From a checkpoint of a small transformer trained on Wikipedia: a variant of Muon for these matrices.
Each number is 50 + 15 x the weight over its row's rms, rounded and kept within 0 to 99. Layers, rows and columns count from 0. The size before them is the row's rms in percent of the matrix's.

# gate: layer 2 MLP gate, 640x320, rms 0.103, rows 399-433, columns 64-127
# up: layer 2 MLP up, 640x320, rms 0.107, rows 399-433, columns 64-127
# down: layer 2 MLP down (transposed), 640x320, rms 0.111, rows 399-433, columns 64-127
gate399 104:53 41 61 87 41 55 32 39 45 65 36 29 24 62 23 63 58 62 33 80 48 33 26 55 45 34 58 57 33 66 49 73 34 47 33 46 72 35 63 26 45 55 39 29 39 43 50 51 62 05 39 69 57 48 34 45 66 46 40 30 69 63 61 73
up399 100:62 38 49 63 75 50 51 62 40 59 36 58 36 41 43 54 49 45 50 81 54 26 32 54 49 16 57 39 22 57 68 38 19 59 39 51 63 45 44 21 44 86 38 40 44 40 57 59 62 31 59 79 49 30 50 46 68 33 58 42 47 28 49 85
down399 106:49 77 47 57 52 30 44 43 41 48 48 35 51 42 01 65 42 69 55 50 56 43 64 56 56 81 60 65 48 68 53 65 48 30 33 35 53 37 52 21 34 13 47 34 41 55 30 36 50 23 59 21 49 45 64 56 44 82 46 37 65 87 43 42
gate400 078:44 56 44 63 33 37 33 53 56 51 47 61 67 40 27 30 43 65 70 41 46 62 61 33 43 58 39 40 74 30 27 32 36 28 67 69 55 23 39 45 46 29 31 50 57 49 44 36 50 66 66 60 56 41 67 77 63 66 59 67 53 58 37 60
up400 074:31 29 52 31 42 60 36 59 51 14 56 68 35 53 63 32 48 75 75 47 55 24 48 27 42 56 23 59 42 38 29 35 58 78 32 72 88 71 27 39 47 52 38 45 49 73 36 33 62 61 45 57 46 43 39 44 44 73 34 30 38 54 21 61
down400 094:76 37 64 80 67 44 52 29 56 40 38 44 57 50 56 44 67 33 09 85 63 70 64 66 51 41 37 37 33 61 62 53 63 50 71 23 57 36 81 58 46 57 53 65 52 40 20 30 34 24 41 35 52 48 40 75 57 64 47 42 41 32 43 60
gate401 102:51 52 56 42 40 35 52 59 63 31 11 44 34 52 23 51 70 71 45 58 85 42 37 53 59 40 37 38 46 30 36 46 22 45 66 47 22 36 53 44 47 42 71 53 53 47 72 51 53 32 64 41 56 73 23 30 40 60 42 35 73 32 48 77
up401 099:36 67 32 21 46 32 37 48 67 44 39 57 45 45 49 47 83 61 70 47 25 41 83 47 23 47 72 53 41 30 74 60 32 62 52 51 37 55 28 53 61 59 55 65 58 57 46 51 17 37 44 46 66 65 46 67 69 62 45 40 65 53 40 51
down401 102:40 55 42 48 49 41 31 48 44 78 56 40 68 63 47 39 47 38 77 30 42 35 56 71 60 66 49 57 48 62 84 33 34 60 44 63 50 40 25 49 40 23 39 45 12 73 71 39 46 28 47 38 46 62 48 85 99 48 38 46 58 41 56 58
gate402 097:64 32 75 44 58 63 20 48 21 36 04 29 22 48 42 31 73 73 41 51 49 82 65 69 41 46 23 49 47 55 68 78 49 43 35 75 47 53 24 61 52 48 48 70 55 42 54 52 43 38 61 58 43 70 52 47 25 60 51 37 36 59 47 56
up402 105:33 69 14 49 57 45 47 55 83 63 36 46 52 44 43 39 41 43 45 42 43 22 47 64 54 38 42 67 61 54 51 64 45 38 66 43 85 17 59 42 43 33 54 35 51 34 26 60 30 71 67 41 56 51 58 37 11 79 70 40 40 79 45 31
down402 098:77 52 85 40 37 35 43 74 49 45 42 45 25 70 47 36 37 53 66 63 27 50 77 36 28 42 48 64 40 59 47 30 39 63 59 62 47 66 50 25 54 48 44 54 40 59 44 68 56 58 59 53 48 88 72 57 48 60 55 29 43 74 22 58
gate403 100:54 49 35 31 55 43 32 66 53 11 36 47 58 24 68 41 28 58 45 25 35 47 72 56 56 56 14 39 53 43 44 65 67 72 43 55 57 77 48 54 76 66 46 45 53 58 37 69 49 68 38 80 42 72 45 40 76 38 36 34 71 61 36 32
up403 092:39 49 41 42 48 41 41 62 37 43 39 30 53 59 47 48 41 48 35 48 52 68 52 50 54 50 33 39 19 54 33 48 63 85 19 27 78 28 56 25 50 61 61 46 45 25 20 41 28 59 33 71 42 50 73 46 73 14 47 54 72 31 62 37
down403 099:41 54 46 52 59 69 45 51 35 61 60 42 53 52 43 56 38 53 44 73 52 14 42 34 57 61 52 33 18 78 58 50 43 69 60 49 47 24 40 56 34 49 69 54 35 59 68 51 34 40 56 52 83 80 85 47 36 39 47 50 59 33 55 51
gate404 101:64 53 28 00 34 66 59 65 13 36 58 57 33 65 52 55 57 74 35 41 35 49 29 29 41 17 62 35 40 56 65 60 46 44 50 48 38 53 48 65 31 46 61 37 53 31 50 32 63 56 14 31 74 51 71 27 44 55 61 79 66 24 38 69
up404 098:32 70 17 41 45 53 48 35 52 49 77 49 34 57 31 52 33 56 08 55 57 67 54 38 48 48 76 15 66 68 74 64 44 45 62 46 43 59 70 75 41 58 45 58 53 50 52 65 39 77 74 60 52 18 48 38 39 53 63 50 60 68 45 59
down404 101:51 47 49 61 42 32 58 39 41 51 92 32 86 55 49 68 51 59 04 44 73 35 67 78 39 64 47 43 85 35 32 60 43 61 58 76 39 32 55 79 46 51 53 54 68 27 45 67 55 58 40 52 48 33 40 35 63 44 30 34 18 64 51 52
gate405 108:61 53 42 25 28 59 50 57 61 23 56 36 51 80 54 37 45 49 49 41 59 44 44 50 49 75 49 48 63 39 37 50 58 31 66 42 74 32 51 60 32 50 47 76 52 61 39 63 47 62 23 72 32 31 69 43 53 49 55 66 55 61 33 83
up405 097:46 46 67 35 45 37 67 40 70 59 61 21 50 66 58 42 35 55 38 38 47 37 23 51 32 65 39 47 54 47 57 37 36 48 45 56 61 12 50 40 65 60 31 49 71 34 56 68 80 60 32 35 63 35 58 52 60 57 49 44 45 47 39 40
down405 099:54 60 27 58 60 44 64 58 39 72 53 31 85 56 35 50 57 64 16 54 31 53 33 44 59 43 40 46 58 47 42 34 64 50 37 58 38 20 66 54 27 72 38 45 36 35 60 85 63 36 52 31 52 55 55 35 48 46 34 93 65 77 56 63
gate406 087:43 44 50 71 60 73 69 37 46 29 57 53 32 54 36 87 61 50 38 68 54 30 16 71 44 50 54 76 43 60 55 58 52 28 19 35 68 30 46 37 57 53 56 84 43 77 54 62 56 54 43 85 54 42 73 61 58 61 69 48 83 43 39 53
up406 091:41 35 70 26 39 59 16 57 45 44 57 42 57 42 57 40 28 33 68 59 65 44 52 47 28 38 33 38 38 42 51 35 20 34 47 44 48 41 48 67 52 34 28 31 49 61 41 52 74 58 64 72 54 53 40 36 33 44 48 28 29 46 54 62
down406 093:39 37 32 81 48 54 72 46 62 74 37 28 51 55 64 58 41 51 26 70 45 68 55 59 61 53 75 42 58 53 58 29 56 49 57 67 58 66 47 54 50 38 20 45 77 36 77 40 46 43 37 17 54 35 61 56 57 68 45 45 39 77 68 54
gate407 097:45 44 43 33 69 48 42 64 50 45 49 39 48 36 64 45 31 78 52 68 51 34 45 59 34 61 17 62 59 40 45 37 40 44 68 60 62 86 51 40 59 36 19 56 19 72 63 61 32 56 48 60 44 38 49 51 21 47 40 44 52 43 41 35
up407 102:56 49 38 77 33 71 87 41 42 27 54 61 67 28 70 52 51 43 92 33 67 55 45 73 31 50 78 65 62 80 44 75 47 39 53 39 47 42 35 51 38 63 72 33 63 37 48 50 60 49 36 27 45 45 75 75 42 55 60 33 41 39 34 53
down407 096:42 39 72 46 68 57 44 37 43 55 43 40 43 48 58 27 58 68 37 49 39 52 59 51 43 46 52 43 39 48 37 33 56 49 33 48 29 63 57 37 51 24 27 58 48 36 31 32 49 55 32 42 54 57 49 40 45 88 31 56 60 37 56 80
gate408 099:43 52 53 51 49 47 56 66 50 51 49 28 76 34 41 43 58 45 50 72 58 39 21 52 56 74 48 65 78 69 78 66 41 44 44 39 41 58 26 42 61 63 41 55 35 64 42 64 31 56 21 51 44 69 31 60 46 36 54 49 77 54 57 49
up408 100:34 57 33 42 64 68 32 56 59 48 77 41 49 67 09 21 62 25 48 55 38 44 49 34 64 71 31 54 47 45 69 48 67 48 51 51 69 61 46 74 54 32 58 56 50 69 16 35 39 72 49 33 77 96 81 54 47 44 50 53 62 36 49 51
down408 097:43 33 39 68 55 85 32 72 60 57 51 36 45 44 49 48 66 86 62 51 62 18 50 33 62 54 40 64 64 53 35 31 42 58 45 50 46 29 32 63 60 29 55 66 42 65 44 73 55 78 48 33 67 61 43 38 15 51 66 59 67 56 57 51
gate409 100:42 55 66 54 53 54 51 55 44 62 50 81 69 39 39 50 23 31 61 63 45 45 24 49 53 73 42 39 59 25 43 60 24 50 75 84 59 18 50 47 53 67 64 53 37 75 50 27 49 44 43 59 42 38 37 29 54 45 49 62 56 17 85 78
up409 096:53 27 47 76 34 42 46 48 41 16 52 49 73 40 53 54 65 43 64 45 59 48 55 52 44 47 40 65 56 25 44 10 44 35 78 50 52 29 56 46 57 36 31 73 29 44 17 46 36 35 59 68 62 53 40 77 51 50 33 59 57 05 46 64
down409 096:43 09 42 58 69 47 50 26 65 42 41 48 71 29 32 60 63 56 60 32 55 51 55 56 69 45 46 55 58 56 64 44 54 61 56 58 45 63 54 33 62 45 69 35 39 48 47 56 61 42 67 85 57 38 55 55 41 57 48 81 90 28 31 33
gate410 096:41 62 21 42 56 41 70 55 57 61 53 67 42 32 41 39 40 44 44 69 44 42 44 25 37 28 37 46 18 67 55 39 41 36 48 42 42 36 77 52 53 59 57 38 37 21 39 46 38 26 40 65 54 53 66 53 48 47 21 67 55 65 33 62
up410 101:24 74 79 38 31 58 34 35 53 41 77 45 64 51 58 34 58 40 61 52 40 84 65 53 21 55 47 51 06 37 56 51 69 59 57 55 37 48 63 65 53 59 57 48 45 57 40 55 70 57 51 60 67 53 57 25 49 31 39 59 57 40 35 41
down410 100:27 58 51 40 43 47 60 22 36 42 93 44 31 72 58 75 20 44 59 30 69 51 57 33 51 57 64 15 14 50 55 29 63 30 40 48 28 73 48 76 66 59 79 59 41 50 31 67 76 64 52 54 33 61 46 43 12 47 43 58 60 16 28 35
gate411 098:59 55 68 39 52 27 65 57 60 69 50 33 63 18 47 12 29 21 72 49 60 48 23 58 52 50 46 78 48 35 58 63 48 27 77 43 66 65 34 65 51 41 33 85 65 55 59 68 51 54 13 51 46 58 51 61 59 54 29 65 57 28 47 70
up411 098:23 68 37 45 61 49 35 62 77 52 49 64 31 88 26 52 48 28 40 41 36 51 34 71 41 51 44 49 53 66 60 50 41 74 79 78 67 18 26 49 53 88 67 50 73 58 77 43 50 30 57 63 48 58 59 53 55 51 57 51 23 59 38 34
down411 092:38 61 48 60 36 55 38 37 54 47 60 38 56 45 39 59 50 40 57 57 56 53 29 57 52 67 60 32 33 57 53 33 49 71 32 70 72 40 57 49 59 87 40 73 70 25 75 22 65 26 32 46 42 41 41 33 32 80 26 65 50 47 73 49
gate412 108:45 54 58 44 76 24 24 40 35 62 58 73 36 55 78 43 43 51 47 41 52 51 59 62 40 54 51 58 59 20 49 62 54 26 49 55 27 34 35 49 19 33 59 40 45 69 45 44 75 52 64 11 29 44 47 45 39 55 67 43 57 48 54 25
up412 102:41 50 63 58 43 47 64 48 74 43 56 48 48 51 39 45 46 48 44 43 54 49 23 74 46 73 36 63 43 45 51 68 56 63 37 89 40 74 57 68 58 44 55 43 36 61 61 52 50 41 55 38 21 18 46 36 32 39 49 42 52 64 68 40
down412 097:20 52 70 83 50 53 55 69 41 41 21 31 50 32 32 53 91 70 38 51 13 28 51 55 67 37 47 42 58 75 32 66 61 47 27 80 67 49 73 53 30 46 57 51 58 34 46 41 49 85 33 42 27 32 65 42 32 58 54 59 62 51 59 27
gate413 094:66 31 46 63 70 55 67 57 53 56 70 56 34 48 59 26 21 39 68 62 69 48 50 52 63 51 63 70 51 43 58 40 81 45 38 70 71 36 51 66 42 08 39 42 51 53 38 60 63 56 25 39 44 54 76 63 61 68 56 82 33 57 38 67
up413 099:45 61 71 56 64 47 68 44 36 42 39 42 20 60 43 41 69 42 74 51 44 57 19 39 42 68 50 80 21 48 48 57 55 27 73 77 23 75 43 51 20 44 31 61 86 46 84 56 52 76 54 20 25 33 59 49 57 49 92 37 64 43 75 60
down413 098:23 45 27 44 55 54 63 39 25 48 75 54 62 45 49 52 48 52 36 39 38 61 41 43 42 45 85 38 71 56 63 50 69 46 52 29 60 31 67 76 67 62 65 57 18 51 51 35 30 49 59 56 49 36 55 68 54 24 57 49 45 31 67 63
gate414 112:54 50 56 37 46 41 71 49 69 51 53 17 65 49 81 61 50 15 74 67 36 64 72 64 34 18 57 46 34 51 56 52 39 49 60 73 09 71 41 25 29 47 48 26 53 63 70 51 66 40 46 60 35 49 29 43 16 50 71 55 20 50 38 59
up414 113:72 40 40 49 47 45 48 78 55 45 62 23 52 78 70 43 41 50 45 59 55 59 71 37 57 37 40 45 46 51 56 26 33 68 47 76 47 66 35 46 26 40 47 68 67 42 74 53 79 58 46 64 28 58 52 45 53 69 56 67 21 40 48 59
down414 107:46 79 85 32 52 39 58 63 50 51 43 24 48 66 72 43 48 21 64 54 55 64 53 61 60 43 60 51 78 63 67 59 25 61 73 72 52 74 30 45 66 76 32 38 38 54 48 77 50 65 38 56 40 56 43 50 48 55 41 76 37 34 45 48
gate415 093:41 50 72 38 33 51 39 50 60 47 43 49 30 38 37 45 37 49 57 51 68 45 30 71 66 22 65 29 89 22 72 52 60 38 38 37 27 60 51 50 47 30 47 40 34 69 64 24 45 35 66 64 47 71 67 59 46 52 53 61 40 37 61 55
up415 093:62 65 66 58 33 32 80 40 53 33 65 49 72 55 15 58 54 57 52 51 30 58 73 42 62 30 54 88 67 04 21 53 49 50 49 37 49 80 59 54 58 71 68 43 53 83 41 58 70 42 84 55 28 19 40 56 48 70 14 41 55 25 55 28
down415 093:33 41 65 58 21 55 42 36 76 42 52 35 67 53 35 42 31 42 79 41 67 50 44 53 45 68 52 40 93 55 62 21 33 40 69 36 28 40 49 55 60 21 58 46 39 46 60 35 46 43 47 49 52 43 20 66 53 54 61 67 47 65 50 61
gate416 099:49 65 25 37 65 56 65 50 38 38 30 59 50 26 55 54 55 56 49 58 45 41 36 81 28 52 51 48 70 62 44 38 31 48 32 51 22 54 41 36 47 52 34 59 51 46 74 49 49 67 78 34 59 44 55 54 29 58 62 61 49 40 33 61
up416 093:54 31 29 39 31 71 63 45 55 60 63 53 74 22 62 56 54 67 44 14 35 50 11 60 45 48 40 47 63 26 48 69 53 43 36 53 37 30 39 29 55 51 58 57 69 47 85 34 68 46 45 23 38 52 42 55 39 66 69 66 53 64 48 56
down416 094:36 51 78 87 49 84 63 52 47 61 49 51 41 38 75 63 49 46 50 72 58 72 51 71 65 32 42 36 57 42 38 65 60 62 40 50 50 33 60 49 47 39 19 24 33 36 21 64 61 34 42 34 33 48 39 64 37 52 66 69 61 36 58 49
gate417 096:47 71 50 28 52 34 33 44 74 68 63 37 35 40 69 70 33 39 35 50 43 50 29 54 49 68 35 76 33 50 72 44 70 37 46 53 42 38 56 30 56 52 53 86 48 64 58 67 44 54 57 61 39 63 60 50 54 52 57 54 68 75 65 57
up417 093:58 66 39 52 42 50 36 53 44 38 48 59 45 53 58 38 45 41 45 62 59 78 55 28 48 27 51 78 38 61 45 56 70 60 62 65 83 28 57 70 34 42 58 40 41 55 86 31 47 45 56 91 52 60 45 71 63 51 41 53 23 46 55 47
down417 092:31 45 57 49 43 46 26 45 34 48 51 39 26 43 48 31 45 52 40 39 78 40 70 52 66 71 69 52 68 51 27 29 33 58 24 25 65 27 56 32 43 51 92 39 40 75 51 60 58 51 49 44 51 76 41 63 44 39 38 33 63 60 51 48
gate418 103:20 56 73 49 39 30 48 53 67 70 39 37 39 48 57 46 42 49 70 41 59 38 50 31 36 47 40 60 55 39 56 50 51 44 47 72 59 87 51 45 39 65 71 49 39 28 72 49 69 26 47 41 65 24 33 50 62 69 32 44 66 71 58 45
up418 089:42 70 39 58 47 45 58 54 33 38 49 28 67 28 49 53 61 52 71 51 53 29 38 49 75 47 44 61 55 29 61 40 72 32 63 63 48 53 56 60 10 44 51 30 34 65 89 57 53 52 37 20 78 63 57 60 50 64 41 31 72 45 53 55
down418 097:48 52 49 37 42 24 51 48 45 53 24 52 72 26 26 64 61 33 74 70 51 81 76 64 28 47 66 41 39 33 44 77 48 46 53 73 49 68 32 28 61 68 54 53 29 46 68 53 56 56 74 74 72 52 48 48 40 53 54 42 45 41 35 19
gate419 099:67 50 46 28 35 38 40 43 44 74 47 23 67 40 57 46 41 50 59 60 47 55 50 15 49 37 60 65 16 41 41 73 50 31 45 37 59 48 43 56 61 52 25 72 37 84 39 46 65 69 58 62 57 39 37 62 54 54 45 59 27 62 31 45
up419 103:34 63 71 67 53 28 28 71 48 65 56 45 54 54 49 43 37 35 45 52 65 64 58 35 30 20 82 70 43 51 13 49 53 21 44 55 30 57 54 53 18 58 28 57 38 45 49 42 66 49 44 29 60 74 65 28 39 59 37 57 08 59 43 29
down419 103:39 53 32 74 50 38 60 13 25 31 34 43 50 59 52 56 54 47 24 56 63 57 72 45 55 53 59 37 41 72 57 40 57 39 95 62 44 50 57 35 59 70 37 32 21 47 41 41 44 34 49 59 35 59 44 40 46 15 46 48 58 39 61 31
gate420 099:56 56 26 37 41 36 43 48 51 67 55 65 53 36 37 29 45 63 56 40 30 24 39 55 59 60 54 78 66 40 43 54 30 44 61 62 41 54 31 47 62 25 47 54 75 49 27 37 40 26 71 72 60 58 32 48 32 57 56 43 25 70 34 77
up420 099:44 33 57 43 31 28 55 70 54 64 49 38 66 86 51 49 54 28 51 70 52 75 74 49 15 42 63 64 51 66 44 33 74 49 51 25 41 63 57 50 52 80 83 27 42 45 66 68 54 44 48 42 43 29 52 58 50 67 71 49 71 60 55 50
down420 099:42 44 58 51 21 71 47 54 44 53 42 36 65 66 51 55 43 38 73 71 30 50 59 69 43 53 45 34 42 64 55 49 69 55 43 47 70 54 53 40 36 54 55 37 61 56 48 52 27 50 45 61 49 54 24 16 60 49 44 48 31 59 75 69
gate421 110:11 70 56 54 73 50 48 35 41 54 74 46 26 51 31 70 49 73 56 55 51 56 62 28 57 65 24 63 52 29 48 42 60 42 54 36 66 47 45 65 65 75 54 71 54 75 47 52 46 57 41 29 52 68 67 54 63 72 92 55 60 61 51 42
up421 108:48 62 63 47 60 50 49 42 44 30 73 52 69 65 49 34 51 60 56 18 57 17 75 40 53 48 61 54 76 33 35 73 69 20 47 63 63 52 64 71 60 60 43 73 33 77 67 72 49 52 33 71 59 25 53 48 18 38 51 47 62 48 72 61
down421 103:71 57 29 60 40 31 62 33 46 46 53 66 74 70 43 47 71 60 70 45 26 56 58 50 54 47 49 63 87 72 46 61 48 37 45 51 57 48 15 62 58 82 65 56 65 52 49 90 39 59 25 61 64 39 44 40 45 70 26 21 24 50 40 66
gate422 108:57 48 48 31 30 36 81 57 72 48 25 13 51 70 37 51 71 46 64 52 59 81 53 34 29 61 44 56 70 50 57 50 45 29 57 37 38 43 73 44 38 42 50 56 49 56 49 58 42 56 60 36 57 47 38 56 22 67 72 59 44 47 25 37
up422 102:57 66 50 46 59 35 98 68 70 54 60 39 57 38 45 45 35 45 50 53 59 31 34 29 58 55 10 64 46 39 45 48 64 50 47 40 56 48 58 52 51 45 62 58 60 49 52 53 76 61 63 47 51 31 41 24 61 59 67 69 68 61 52 47
down422 099:41 33 45 37 44 67 51 53 51 46 42 66 43 48 71 34 33 64 25 53 60 71 39 51 14 75 44 64 56 48 39 64 41 49 71 69 55 49 59 52 38 37 46 63 68 24 35 37 68 48 59 48 34 60 75 42 76 55 48 53 34 65 54 46
gate423 082:40 16 14 78 40 60 21 37 48 68 60 63 85 22 46 53 46 38 60 32 39 39 48 74 52 59 64 43 54 64 32 49 36 33 50 32 56 12 34 35 39 61 41 57 56 73 37 51 45 25 45 63 48 37 52 72 50 69 55 27 30 74 57 40
up423 095:46 53 77 48 47 43 69 42 60 56 42 58 36 38 54 30 94 35 56 45 43 55 48 62 49 53 58 65 57 51 35 70 49 60 52 46 36 62 33 59 62 35 59 49 52 41 59 50 55 23 62 23 43 41 43 42 49 58 46 67 57 47 30 45
down423 088:39 46 46 65 56 37 46 39 67 65 49 32 54 59 64 58 40 58 54 61 65 45 65 62 55 55 43 48 40 53 62 53 34 67 18 60 54 57 47 60 61 68 65 40 56 76 19 62 66 41 43 63 63 46 67 66 36 47 52 34 66 50 44 54
gate424 092:42 52 40 60 69 64 55 35 50 64 51 42 56 40 65 49 50 50 43 50 51 37 76 49 32 44 48 44 47 24 18 59 50 13 30 48 75 47 32 56 54 70 80 44 70 68 33 52 76 28 47 74 44 56 47 77 60 43 34 73 68 36 43 47
up424 096:70 34 46 68 38 26 68 40 35 39 57 33 49 26 49 43 45 41 43 46 34 55 33 51 41 57 63 47 47 41 43 56 42 66 71 48 55 61 42 58 41 14 56 53 45 62 71 58 52 46 62 64 45 45 54 32 57 83 59 56 47 61 43 49
down424 098:48 58 32 22 26 37 55 50 51 65 42 59 71 47 42 23 42 31 60 75 40 66 61 54 54 22 48 55 38 65 54 46 41 59 63 38 66 71 57 29 62 38 50 42 48 60 55 39 52 69 46 32 65 78 51 28 38 31 58 28 18 54 58 44
gate425 091:65 35 31 58 46 37 60 37 59 32 57 48 37 34 27 48 93 54 61 64 40 73 35 60 48 68 65 92 56 66 41 25 33 36 49 49 32 25 36 57 52 26 46 52 48 44 44 62 45 22 60 58 57 62 50 61 58 53 61 54 41 60 49 38
up425 087:50 75 93 57 45 41 41 42 54 57 30 35 71 68 67 47 41 62 24 39 78 45 46 58 48 58 38 09 64 40 25 42 58 63 69 32 35 60 48 38 59 64 70 48 71 73 51 32 57 52 68 44 46 68 60 55 53 45 31 64 49 64 53 46
down425 099:55 45 37 61 57 42 36 65 65 35 46 40 51 57 35 35 49 62 44 47 63 70 43 33 58 49 16 40 42 31 58 57 61 63 44 43 55 57 34 47 76 75 62 44 53 46 47 83 68 24 37 35 35 51 38 21 57 63 52 47 59 58 56 57
gate426 097:51 43 30 58 59 65 27 14 69 52 34 45 52 66 27 49 40 56 50 38 50 07 60 51 33 36 49 59 79 45 43 82 33 46 35 34 63 60 69 50 33 51 30 42 46 62 34 29 49 32 49 69 48 38 36 60 24 43 34 75 48 33 70 86
up426 092:56 59 32 70 73 62 53 61 41 20 69 46 48 52 60 41 40 48 44 50 24 64 53 57 28 30 55 43 41 49 71 46 71 47 44 40 31 48 63 72 31 52 56 21 51 54 31 42 58 65 53 15 56 60 30 62 61 61 61 69 37 36 34 63
down426 095:43 48 73 45 40 54 39 56 48 57 38 82 43 71 44 44 62 60 55 63 46 10 66 59 59 49 33 60 56 48 05 58 51 50 66 53 30 65 63 55 45 49 40 43 75 65 23 64 60 41 21 68 45 16 83 66 46 63 40 20 36 60 38 33
gate427 107:53 51 31 54 90 62 42 72 74 36 36 61 26 47 38 58 24 33 57 28 40 44 60 58 35 39 43 48 44 44 62 48 49 49 72 63 55 52 72 48 46 27 43 59 35 43 58 39 58 21 59 47 80 30 79 62 54 33 51 71 39 50 59 32
up427 104:37 59 37 44 64 38 37 57 45 45 54 39 30 43 24 45 43 24 69 66 38 53 79 67 49 31 56 42 49 32 52 58 67 42 51 59 64 49 36 53 29 58 44 67 51 16 51 27 69 22 49 58 46 29 79 47 52 42 45 53 37 50 54 28
down427 099:52 62 27 48 67 59 51 58 78 64 37 70 58 40 49 51 60 65 57 56 35 19 57 28 45 41 44 64 52 82 40 59 63 48 59 54 63 41 76 42 74 54 79 63 29 38 27 50 64 31 35 65 50 60 61 48 58 34 45 64 78 38 35 49
gate428 104:66 50 76 54 65 15 58 40 62 20 64 39 56 64 52 24 62 54 71 45 67 49 14 46 36 53 36 47 44 54 58 48 31 85 65 63 51 59 46 48 71 51 71 44 45 46 42 85 79 63 64 08 76 51 61 56 68 43 77 47 20 49 55 66
up428 099:51 42 57 28 64 59 59 74 45 31 49 67 43 20 71 56 60 43 41 69 08 35 58 35 52 41 69 82 45 50 47 57 67 35 58 68 47 29 53 82 59 51 71 46 67 66 47 40 38 49 38 65 50 43 59 51 51 62 38 32 50 71 46 20
down428 099:69 48 36 61 49 31 66 23 64 50 59 75 90 56 23 55 53 64 46 75 69 28 52 31 65 59 52 52 55 37 59 26 52 30 43 68 59 50 54 50 41 39 55 65 54 52 44 50 57 53 74 65 63 62 55 68 46 51 59 37 51 44 73 69
gate429 106:69 72 39 44 24 50 33 69 51 39 37 47 59 94 61 64 46 47 74 42 35 44 61 46 47 40 54 55 41 27 98 41 59 66 66 41 49 67 58 52 34 62 43 53 59 50 73 18 37 44 48 59 40 83 50 63 60 34 52 69 40 56 13 62
up429 104:38 62 59 49 43 53 41 60 13 45 65 60 56 66 49 74 33 35 25 61 43 55 60 35 52 41 51 41 26 60 50 32 38 45 36 53 58 52 65 50 60 53 73 45 21 58 51 42 47 60 80 74 30 22 33 40 47 42 44 59 39 40 45 64
down429 107:51 45 44 54 40 63 29 40 63 63 34 57 45 71 30 45 29 55 56 52 53 40 38 49 40 48 28 56 39 64 34 38 52 42 61 30 61 39 34 56 69 73 51 00 48 42 27 32 44 31 50 67 48 16 46 58 38 52 64 61 34 58 59 20
gate430 101:45 36 28 27 59 20 56 18 63 49 52 77 50 50 74 48 49 54 52 37 37 26 47 63 65 45 80 53 35 59 77 56 69 46 52 47 91 57 48 52 51 52 35 43 35 45 45 45 35 63 41 57 55 75 67 20 43 81 86 71 59 28 61 68
up430 100:47 47 32 46 58 36 75 42 62 29 24 69 59 56 27 62 49 23 42 71 67 43 68 36 33 51 45 68 49 58 82 47 65 56 58 59 50 58 44 67 59 41 46 34 40 51 42 45 52 69 37 41 68 56 51 49 40 42 73 35 27 07 37 49
down430 106:46 22 68 81 66 69 45 51 69 55 58 74 50 39 63 38 22 48 47 39 56 27 49 41 75 68 35 35 47 45 52 51 30 45 37 50 47 51 38 52 58 54 59 46 40 27 49 39 41 48 48 38 57 39 73 74 53 55 56 48 36 50 34 39
gate431 105:57 53 33 53 46 59 36 46 57 63 51 52 62 39 55 61 54 45 29 52 54 55 42 73 52 63 50 35 34 78 60 51 51 66 48 49 55 51 57 33 31 54 41 64 44 66 45 43 53 50 83 74 65 44 55 33 19 31 40 48 59 29 49 33
up431 100:66 62 33 50 75 33 53 63 33 56 33 35 60 46 67 22 56 45 61 59 47 68 77 55 53 50 68 66 46 68 61 56 28 29 62 45 21 79 39 27 58 38 31 66 43 56 36 50 49 19 44 25 35 41 52 47 40 64 77 42 56 65 53 48
down431 100:70 64 58 62 58 69 62 55 33 49 09 52 21 59 77 66 57 53 42 66 76 73 48 72 30 63 76 55 57 45 52 39 55 61 40 62 32 35 18 55 74 32 42 60 53 40 31 42 65 49 42 47 48 51 58 38 46 46 55 47 56 38 62 46
gate432 103:51 52 26 57 53 39 29 56 33 65 35 44 44 69 26 43 12 27 51 36 56 50 34 69 37 34 69 73 23 52 58 35 26 49 63 79 57 37 63 62 43 43 25 55 49 45 32 61 82 53 55 55 48 41 42 92 43 43 53 44 28 66 36 43
up432 100:51 48 36 38 27 27 71 56 42 19 92 53 48 41 60 58 50 52 67 53 37 43 47 27 41 69 47 45 52 05 65 39 33 44 76 51 56 65 48 45 25 31 42 38 46 51 54 24 26 40 59 40 46 68 27 53 56 62 47 42 31 25 42 88
down432 102:08 43 39 29 49 61 67 64 44 58 29 55 58 47 53 71 68 30 61 65 28 36 85 40 62 21 23 35 47 36 51 51 56 53 61 57 46 44 54 68 73 40 68 45 37 54 47 59 43 47 61 67 31 69 38 65 59 29 66 48 10 28 56 51
gate433 093:48 40 57 45 57 29 71 62 65 27 78 39 48 60 51 36 39 35 55 59 61 42 51 68 57 42 57 64 45 36 88 24 37 54 64 11 65 24 43 33 41 54 61 55 08 45 51 74 36 46 66 52 62 60 50 38 42 63 57 58 45 36 43 45
up433 099:84 58 07 55 48 65 61 38 45 56 33 63 85 68 36 44 45 62 66 65 74 42 47 29 48 51 30 43 66 30 67 61 34 42 27 89 37 49 64 62 47 68 57 42 44 82 58 46 10 35 57 64 61 52 52 69 61 51 32 30 40 06 56 62
down433 097:73 53 57 56 71 57 57 29 42 57 67 35 37 26 75 45 72 37 44 51 62 41 71 79 32 38 31 53 90 77 57 74 47 49 64 70 56 54 54 42 40 12 71 34 56 68 33 38 68 39 37 33 52 43 59 48 40 16 23 49 37 38 38 50